config.yaml
num_key_value_heads: 5
hidden_act: "tanh_gelu"
norm: "layernorm"
positions: "learned"
attn_scale: 0.177
bias: "none"
init_std_qkv: 0.0586
init_std_up: 0.0586
beta1: 0.95
lr_head: 0.00609
decay_shape: "linear"
final_lr_fraction: 0.05
batch_tokens: 16384
max_seq_len: 256
Each number is 500 + 40 x the weight over the matrix's rms, rounded and kept within 0 to 999. Layers, rows and columns count from 0. Numbers have three digits each.

# down: layer 10 MLP down (transposed), 640x160, rms 0.0841, rows 582-639, columns 80-159
# up: layer 10 MLP up, 640x160, rms 0.101, rows 583-639, columns 80-159
down582:453522545471527537490494504499470500516532509517528500482517503430446498494528508485507502532502464471569489469568476523468505551526488503469533529544498482501538492510453559480512510515491515449465478516535480565546493478487473488497512497
up583:523497582485524464552528460481436448533578568408502462544486467568436512452547451562514471512485508549518523563480452513455517541483543524543526465473550471516467512503490526515489451543536462616498372608475482460534502534532567488469544483
down583:476533463506495495506534484497476517535511492500547497525448453516531475549453399492447555487487473462442446520474457503501460530508501533511525487481493513474501445502519446428523479610517546528542514509491467410437543441526561522463515457
up584:455498495472480486466493565561521470517493513476424512556468496505575414514530474521466483507530509464484551519471465460461424580484444517478474480480515390469508507451498507485480460469577496578540477481567490493513545528611472515523511524
down584:499528435482516475457476538543476473563476516494451464537433502509487549585500497471497514576547513518486437545473437449448491514505490569528500551509480491542449523488487462488529535474503471576511485596523506483473464529442513465455429459
up585:534498464533548513510494556428484467471451514409517476524494459583499502487506508419515479515461433453476583488543427493484499469442478505507510468452514490578503495461494518463548529459429495507477472502516452550458544485579470552574466524
down585:422531467539450531502563458494528517508476504540582490450497520493516563468489538473525496500565520484502476477474535569562485533545559570458510461584467546463455496499492422490475456486533461490453483458455441502514470460467523460511458484
up586:556590450488530523564554576448501402515492561419527416492479445519531489513520521501486446543478503510536522516470436502471532533461472495540508501476512503481526500545505542523421564442492511501508489510533462528488520536504514489464486445
down586:572538438532555533459463539493504585507476460512526509439473437537477457495556492432507451470432500557472527442527594556539539497558485505502522447547442514489487495533536512512568505485486481514461491483495436506445528553509455418512509531
up587:474462538471440553485602473565509497503516519510525508547496520490507470533460468546539547533500506479515526544452442457492459514505397508491543504506480531485533542497511500488443441519518487504481462556440479518461463535444433549509510490
down587:423505540485535517465517503521504518527520535459488445538513480466479518485468453533515481512515492496522478461539511506501467536498460556498470503513500517479492541497535504486539513499519512533489518551482522501514503462522488484566505542
up588:433492521485543567489493480585495513539457482514526512491487491495553484493494430583520474496499415409500463518477485481476492479532422486540524450454483502475540543575500448410489529554468470499534499563486487565454498479459499623510460509
down588:484524531517430550482496565479536475444502543499542473486495457491502521529474486498545493504437515522424486511456527515495440436452437445488527575501539535526470481452522461547425495470516571459490501558522446539491464467497479435525553451
up589:518460558519516530501492547524510550485625536503467467474488478553545545489504534481457454547540438500410496514475507508480385527553495475458505491520487505528443491507529503509511497504500500478488517500501432451503471488466477466504448483
down589:486538441489436473491483523548505469501564488479511519504487505520503465520490462491503423504485482485518507600544491459463498502457546480441472486587500533550560525509487506513469509542532520519396535472583533482490487535503547512475459502
up590:458554465511529567485542465516546520536544537462523459515524492557509579469514465526499457492463537443479527491505551435467432524543492471503449464485445495481489563493465507458517444522480439561545545548512416521486514464470474448556527568
down590:507518523448497494403503514476523536447435442503451523488490503472544493507456493498499503509468449516522507503509523508530560464488494514509561532472535550544515467513495555450437498526531562512478452541500503462497521502542518499509504490
up591:505505492467470564527547524563543561515585524523512422523516520475479536521495389550456519498462451510418451515396500449507371485501486492467504523515476478478504489509482504405489470556509486544525496506490415533444507545490502473489458568
down591:560553539468427531471479529499563472463561507488498499495524458440471493488493583496484521538491533462430477510423454493610528532544554474497464590602538484497480547453539508524510472427558488590453489505477411488486472479520528389474504512
up592:422441591493491497531531518562528431517509555482458469478500528461539511519508540468555517512523482469447465517437489476514452571554501429502487499484528437460456639399509496507485499454492444455501524526466529505482465415478433479558527535
down592:495493529462495482597494485518483377519456442499418510488489568529525415501540487470529476460464517442556515486542529499452508525505528526470455528493468514489464461602521521469615392507477471457563514520549485554556552484524468524484569497
up593:530540535474478537492542493577515481502497568505439468495486555462546503507440521598390427571479418420411456465559409537561432530416472504535570491511524506436481555444550569473489562535595455484531516525489486440416507524540489493487485531
down593:524438518474627423457548478549474487513466578557563461541483442548477552499500544571507436492542524488520572456474573508483492495475590441499510443509505486425468436474503465528482500480531511497485524494503495567596478459485425413517535573
up594:594534478509418509464522471492470415508506497488508485467480435495500452456491459518461509542558499470486504512559516511477512501526503516538533535426512434487452520491421454518469530542520511523517482564500495551505552497489528534537483556
down594:509511387526516532524465495490528506489486511510499502560465569495511499488452514491541518514516499489488522473494458501451440554502486499507558464540548520425532493479518538488494577485451509540553420524518523583480482464541434488438561530
up595:538553501500521508485559525453441505525481510442487501494493500605498539552556526517500425498512392433378457514544433494540458467537423418555476511492501474558387537500514621561471519538482432485552472535417434565491517428570466480524442583
down595:539448505506374505546479513545500477520550539544537583471487543469529555492479599519482416554580479513539519478517459474536487570474507525523550550486493531432522418466541514493540492520494425500490494483507502455487484364446512519515482441
up596:442495479400460563553479464491534500477510475530514433558520508470523379511524493458446490486519469528501504518477512497480482491541567527482537501456548538505479481520412534467452532524466496446396479537553415551515504616448497505430440514
down596:464470515528496539483500510478475527522524528539483545429493465574555519482495462538442490484522511480534471469518504547494482485561496471575394438509472462490475573486453567507484456514511607508521548478515500481520481501433475456440470435
up597:479492480401494518465509467562461544518482486548498456524464472453576500535514535516474519464515459473460493522449455439503464519484514450547531537486556528550470535494431517556440432485501443494503551535506465476507479491536549476533425461
down597:497512563612544467499457497482566512443526511431538480504485478482422501436533476493567439494462449558563496477514542482492571547502487596519473446568504470444525476458537466520475536512550580454477430432514502546516508461505478486498549492
up598:563524445472448470532522513530448465486437499483448532572483533504553366604486496499575504456499495510503454478454474485430518473515455392514491524474531490566427447607542544498476534511479477483514488507454572505472548554457470527464412473
down598:469493458517547469547498498457593481519530522444544464578492526481525563542497399517465499532570482456493473538526452455563553448475497431496489527622493486489500470485547491480547456540536537474478466552576525400504487581462507497527525500
up599:550499496399422464502484490450528422492528512513418468522491534443446464483521464463523449528453512392501546517534468548449527499449547526472528526487524445498501515508431471437433522494556467526517463531517483546475542566534479496497481517
down599:451548509450578523488481523497484483526516487533469448511416520565565464583523553541443509461486474553460504495487501518505467491434479428458521482447484516527459470547501533522498545532515473521512469383490500520478475525513481487489475535
up600:500494488446494491509491501525481514472545542481483484483489539457486561509482472508465497525499439481518441508410524470446489463507538523548540519490497552461514481529480468492479521532514486545480389548503474450517537545458523423449458476
down600:493575459475470498506544514526513536494443452539490499477556477533549476482512472511496500474512527468479518529495558556508468510523495503547481527509513559541494510482485503433491516454521521509549446549527485535519462500469484469483488454
up601:484515442484421468513480499502491380546522566457486451474495499443467472546500493516487500528518515445411494618468442519478475475456511482487427518468511478483458577483402488490455579546567508548464472517510437479462501517562516458478486477
down601:516551542520499469481516530459493569499514515512506478543466519503492485495504502487551478496526463513496493397505558498450518532545520497505507484497484485527506455504554537465497455513507503454543486426535556535496485495477456497521498504
up602:545539437518393443502514539487498359481555529471523444463453527523479529508563524553410449523550534474455478564499487538521545512478513502549455447519518456447476482466444473498460548466559518561468472500459464520496475477543566471512533486
down602:546528484466528494496548515448553511467450476540484478492506520539501466511524459420533430446554503441557436415464510446488492496507465519554458505577445518484541550506467483518522455487543476439440481521533515551493494548533543460493485531
up603:533529491462469483450503563475515420488551484474517504559443535475479474489494559565414547524512474434451485526442505475447534479464515451534450497477610483500502531538515491508494515441481476564511467530552474506465521541481512442510522584
down603:558496442473507464524473493428461514488446435426537573509468428518479506526571442491515492566478471465480560525538514477465437556464540460541474495582476500583495574521458472424462510552524518522505478528489453513498467429497516524501524480
up604:547497536435535509470591460496425451503539558533503519547470520445575424479488474559482483519581452488508500531489419535501530524503475523418604553455560449488528551471487473513452450564490419467513539477478505516545498517504527546587469530
down604:526519584495599505509471452510525576576604519435503432524548472545468501470535455513503406508500473475519494466503611504463519518518419577437512500497462499459472477494444522499453512551559573473497470421513475469504511514526503551532527500
up605:502522528500544520484551532465416482553467533445454426475518441589455483564474553450512480445507481503458575485461510466492443524422433415477470452503484457483385573469433547537493516466477470419507517486484440535520480541536490462491439491
down605:428496495460495478489468485579510568489535522556429539559500600480464524476447490582431537480552464517478455483445488491506549501545494473493510377494479534448551514567500501579478454469489554506480565471537474490449504501521493488451466484
up606:431489478465425512524553464516488494557516524527488466567482583414491460544443420432522533443600491491493506572464442380513477555534490556479482487440479455543463487572554460423501460509480489468530540550477526472503544503544497571440501491
down606:546396513414588503507530447520521565542524503525522510597488505513479508534483579575524481559463427503539475450546445466495518567610467513500493447498489548565495559527523507539533434531536437523433506552493509536471479442507488542459435577
up607:513520489487477508530573534486488462518503497463456472526516518528529492535514522508501501525522479489431514511548492496459449603498454518480541499506591465503511542527499512422482511480503506488499483552475444578471483497539487509458522523
down607:512529464548460435561481491540527471539478536493515537498436450494488462461537526523481487554431520528498475528482458509486502580533498522530486558595480502481460449526482448500502511502534549438468508540478532485450450483507498509490483522
up608:496482431492517502479486445565491517532530522482483467524509566519480427513510485491560456493566420474452518503408520508499478464506549431418520412512543461454435553567480461486497482517459478453500510439479497504489452492535495568556485598
down608:560458556549507489503519438543450481540507539562535383552478518500470452494551474499496431542552440475565476571495540469514486544585504456555440418507534470461457597404463544637520474451522455480502476545557525522452518498496545488554466452
up609:529459564447541497551552479510513490581514516463479458498463478490479430579527462471483527498420465536422538501472548492466459589427565442496464540487465509547483492512419562560514524443483505493523493520498501515399485608487558493562460525
down609:490527521493508529452545508449458527523477435474507515485466474531445493520516514488536511488440427478514476527515548511478508519533471490480468479467459520505532462574461482518502516467467454473461525375507479566468516500541484479520525566
up610:466486545437509554573489540445600527545559501491437384527534529543511460513464526430523453472475484522487405512464433497504473486458562511484561486503513555499485499471473598379496518461480496476525516443531487525449485528502476498516501584
down610:513545544513462531467469528438549523512532509467519476508487455441478582482470513467477513474519497491473498530494547550498527561568542586427540509463451527441462477463499448431517499493466460498444527496568491429547488446409522475452510468
up611:450449469525466530536538545497565442522509467469458478513473521561488550521514506550520471511473490546498497655482450449541488446524544543534554494454486498505540529544485462564504509479517496589487423582513446430535574514559556536466559568
down611:543555551527511454525468581525481524451458471528475490519576520470508588526469514420513489455438575490515459494471471488488526516408469489555449545513471466511520516497416454429466494542471391448495532488427451531429481558529519531477509509
up612:503517473475507522496558438553571566498510481452546482512477504609579563521467452593412517527442415458431540536521494528477394507447464458446528530481522531523495530468459447510466460483505521481515541514529429498453531480559516424543497534
down612:407499503478527475435458452455504620543433556420489449527465510415449482528458518528476526473467473470486488578542618538589582511482429461529494494539477501500471456409550507457446498560423434440375570542587475535515538484510580505544508594
up613:544452485521512535454459515493510435495564530442449445541490492569478476455459544454521526469509500539524565508491482478382495583451489420518501509511556452530445542510529495517487541499596518479456506485500535509554507488541460548473499459
down613:525470480494507526529517522512580482481545487498556495528484530420447427489510528484486528542509458456476473461490511494552527522425467515503486460492455490460512591437458519494519518489523522430501555467557547541473446445467572568521487458
up614:422578494486417569485557406454569486495578506485477494508535507437532441590549404510491477502468525399413563575522445542493508473570490516455474431422515512489459583502423402396452547619480522442532503515470512461511549467485380526520474559
down614:425507494374476443525437497551485539501490539395452538488547455539553401500539540527494515492411491481428516517477486535460576511475551452485468454417441516653480521522509451500540517488481618495472503507531523544413490514463429467484515525
up615:442489481511455485506496527508448489489470491477518550479439557517546411477497473430456464456490425426477532543517488547525523409481462539442535519416549470501448557511452442441528446466485493486461515537453513502487519455509438574519489515
down615:450539568500471536506551505523512568486492486490549513518439451555539486488505408535579513509431537585443456479482563488512591547470508482478481492489480526407455481511455506589440538515495529506498404527456511465543526527548497516545499479
up616:580555541505510451443517543466470419512545478448456509515435472512477533452546522499472518499536502452472536498438492449458549583455448474563479537500532421478516529494454443560488496380475436511530463542481476568515543463530532477554526466
down616:524437498454500567520545589549462560533516537538430477506515531465464449598520432527524507454490546573459485418475524494484464488426463528516420470477466486537466533534464443526418434478514497506534444501465516533493540512493474416484475434
up617:473435515436460511476528461560598533579470450547475424530479505504478479522522497492539537517466503485474471573448466457513477516510516546437548528491496460493478533533443478451455497525513509534500494531465495515433500527473501497535533520
down617:424498476479516466496474550463469472498559498481549487484429490533525500499549521487456488464461511450556509498522464514503517474466455488497537531549519487528518502483488504577540495424451453467506415528523478542547542475502536540589514529
up618:440501430483496478580552498522513494452491488434508519489478593451480523518551327510423483513499523425415557585503490529482492504552483540463484535436512525509528532511440442481515487523477518468445529550458491537445509453469466495533477537
down618:485441575459509494612484585488482514577518493589545467539488519487507429490474466520411449485489438423444497501430503534528565520509486525440552547471445513472461483485433437472500500533501506498535489550465509557449465502451584534394504531
up619:535519555391541424493534504522542552551432494425532483570490507527567539504570433475562452563478447447501526579488522451513471462548496496513492572437453507471482577506534441531534474478491459470447464492427426534509492481446499456459527636
down619:509512483508562480558457528452549457474519488450504551580501502538451422514461510453499507556432494535558548458419481526464468549391535485588541506522551485560488477514499555458541536510470464478515513434479487456452496499449541506518526487
up620:484520551486539533493515509539499505492501477444426482496455561509473526514475480515467503555438444389443464486522486515500399475488435511495507470503433488575514564459491555533498512470490508535522473536434402454450525473545486447485466503
down620:512518499499499546490498510511500522501485418542409462568559442475480502462562532493484477525469562462507448473511532477451529589466524482534474497596485417506538522479574521468471461553525474479464539454511441538460489499488551478505476497
up621:543516521477483489498519526538512512533522511450481532501484509547492494452503537524539527479487464536517505584475507517480510596495534537496531479490525461484491570547483443539463508453488490490481484606453500473447507542457529474533498477
down621:512533489573538519526445466506424513423490482497521563503492480497525492501441555474515515475500574459490464491492506514513525503505543482509407501518468490504547532470481577484534491505490460454523529491490452510535552476493512493462516539
up622:456523431489489541533559430569559488512490517489464492496491500407503441508494425558500473496509497456534454539497511455439467523455548478528566460483468529474535526541476531427518472510490458564466494553490442520510518511622534472477443489
down622:569509461545421432523454465539515513545498486541556449492418445513466495522573511494497486571477497458507544524429476473517518500443532503479516501553493495525496490518530522509530548515532524481495505562475484485468443511519546456505472518
up623:455538463480451514507567496501570485474516541468561461512501634454450516537526422510556480537503440469531489526515463480487477486488506564488488459519471498510537514492474501427487510467486488542529476565565478508494534533488470444473497495
down623:496555552511534462518488520526529415514516547485480509517516478482501494469464532474537469418510480501611534490477503410485461410527444515507454598550537494529497485473487554489496433512518517543498480512535534490505483476480479476466552562
up624:492502483528497486435485453516439499559508530525484513473467562485548465499447431541518522440569511518509443475438445435514498498498540443503524525473541519511404482526543536471518437524523398488500481509513527529519503504480519571471485487
down624:448443475420464441521469460519527455497499509512448492513488528488449524504518557451509511520488471496488479570512559472446505509467502492526442432479497475507559557439499457475552517533499534500483544502568514485503512483511499431462555583
up625:514504427440522564584480452499472454471480529503504448558511540442544451554525536523565524516536421498517436511415507507551521490502545475432513459482518478418467571569491538541439560512461470480424489500468496482504477504584561483594420531
down625:574511503516468461435554506557567627497594536503520587518505507515495403501451529528542510503549489502508538512500487522469482475446483450549500444526494489504522559600438460502474530470513493488508506482522554497401521546501514597533522476
up626:495557536471502472586478505513531502545466512461468472550450582539475555554450433484520437502524504460470477508544495498495437428522457525457533512448499474567446509520443489485506499538465464477563445551448488582518455581518523455452441500
down626:533504498514519541429399557470517546540458558522450518534520496441497480456557544561484543501486437533438485509515594531550495526534482526558449541533495499440509455478470520506506495511439506529499513518544575437538457568432509451495497371
up627:485492527495481456512528502522474432461630563452459466519460581473465504496502456556456520510543543499394474556461465460488493517431471425499488434480472486530463518463507511522464514478524432512488484481533478473505497535520546482473483492
down627:522484446510452512590491495494434474486469508533511482540532542550505469479531497540445519454479505444486520448522440520514525531481471523523454531504531500494416558535455541510464546488477472458465476538516495518495545533461491511612475566
up628:522544524462547560469543503605469521486582608472486453516512535511523556519521447568439465525546485501420503511493490500500483494478395464526580439502537509413457537449543504465485483514577439467511486479487431521529534495470517529475441494
down628:521558565489590477473477431564484538482511546536509486496519475534528514448503631446506429460558458507505487479531489483556575486408497531535475487543497540494507465526519421508502498460522457566550487427503500526500478474619537458451514509
up629:468511462468484508482561440594547481522484502543509515532455509374601515556494450513468486541541513503474445570491458473546431630462467468530550426479474542499535460521521498516527473527486463468425549525452532503501513479496527570452451466
down629:518450510504547520501509547475492487529609458445438552457524536546450517459540509520545445528562550446468503438538540450509465552441484452488498503503508534491485497490535528503518462504488564507480487458497531533511472497606551532594518510
up630:554492519439540529476497559448532485653546535495475483473488524412503426498463447560512458471536484492485429574482520479445444502519466429538418507465443501592494598586452482504485533524499529478510534518500496506559555452482508483525435510
down630:594500538553455502574544503520426408476499509521497462493550517474506497543452546523550552413505520515472482435411449472465500454501419456490470442520567516416449489446602546508479523412515557464477662537522528570617552453522524518546544465
up631:529538538392494503479480490532538461465534522515447508546477478588540505447433538461432494515515506494442504505438506416435478528473464468526480442494510484516542503538456495547462521447503457465457520557571440483538543581570560502502501481
down631:525508504489389452559530438511540527490541540512567479466515523428408536448476529544499524524497481501506444559432475548503536511514552500488551457461476546494498492462497487477502379546569500563475495541456506529509471495532604486539468469
up632:497483536441499532479555481528527496487489485486505506559466546481530423545466444517555505532512508477509569492431535517475526478495505545440552510449476542519520550547492460440489509520547512532495441452540515513485507468503464568517484539
down632:514533491460603486500474541490412514442511527551503522475510456495469606526555469481495479530494467499446456565466499513481532500448542444545529591478523470526470484414490497573494514573505502499538488447530499482453484495451532471486457513
up633:564504496420504572561513555563570439516446487446486398504505510509497478542504488444506452508491452509521553494512535503476384609455501460526507432504483555466482499473481555514509477493523450489466542476511493535502488539587560485537474506
down633:500496476534523466468478491400492584517481524469499541537504541494492555528504535523459527495563581421516493539547519462519504495509436530528459456425460562500467494468511480470509475520541512554488493522503512483553487490403488456463483526
up634:526610533430512518528518521497479515512581546450443352542491512522490459477473510501491448573476381554469524480484520485382457581524440451460529474515506546499510486544507567521476553530515471452489478502484466478465467580528543522452518557
down634:503477500470472539482535515522495487461576466454516534466482545521467484563545527446478537503584490487559535499519588457417577493514486499479533535492488481491473470492523458438512445506531519578424453539495488474535543450449526390512535532
up635:513523488530524548515514464492463482514520522456491503496490470540555473511456524527545472538506484456504493559500483451513459471468474475526557447493563514500481547531490574496485526553546368433482545511471480412533492525602487553511425481
down635:577586483486481486449542478494509450513495561524471499421555491560496475433526501425501523481512536470550517455464546530509490496575506504513469542528465468505563480510432484453507489484531505526503575543501503511437453586559451466556417503
up636:506529443491518537542536533531479507534518529466514481519458499545496529526543427507481463521485504505469555460496451501497513491488513491488500427524508528454515520466525546503460465453488473527554456522481504562487501468542417482558543520
down636:542533516486482490523466447433511474532516498484468558493467456451472498473519539468480436512517507548514509404452505516530539531499475576461494465554512487468552502531521513523512503487515547538530458460473518521572449587463476460462542539
up637:486528463454485511477514466496511485487474537490497525513494560510549504482481445516532500540454470354416479516499484503495515445486477562536536507482540490458523506480405490480464519425502503544455480535549470553503512469513454517507513542
down637:490535475527513507488488458537506477455573438498480438510524486488465455535524530538472456474469551486524471531483455457513490523501502435516525530461513448454463512549496485563532498488497545471548551498506569579437479503443472447475515504
up638:531508450440518490566527521546475361525563559461417417512531500466475494578505485570459421494510542498482520572478466518462482538483500496436541486475489562527536495476475538533471504484511462526443419521496501481455555451534425515511470510
down638:549507466491491545515518518510502443491498506466475524467528470525496510476527542504528490458514510518492575512522488503512498491515481509478514492502459526516496549481506498547499529460479497514456459495481470510491501464533471511572525555
up639:516539541480562476495480516528503537456487497497533515538493523472519469442510326537423488476473441440472574534432489482514499468504469379473508529459490461504510562503487492442534515532539419506527454472440444600562537499531518479587449628
down639:580528516494467519564471482576494469553544472517585486527483469485513489506517439576465475507502481450562430553488518417482516516494512465519535571529404447470443474536432520523520554532494456466593497535454492512564479540460499593483488527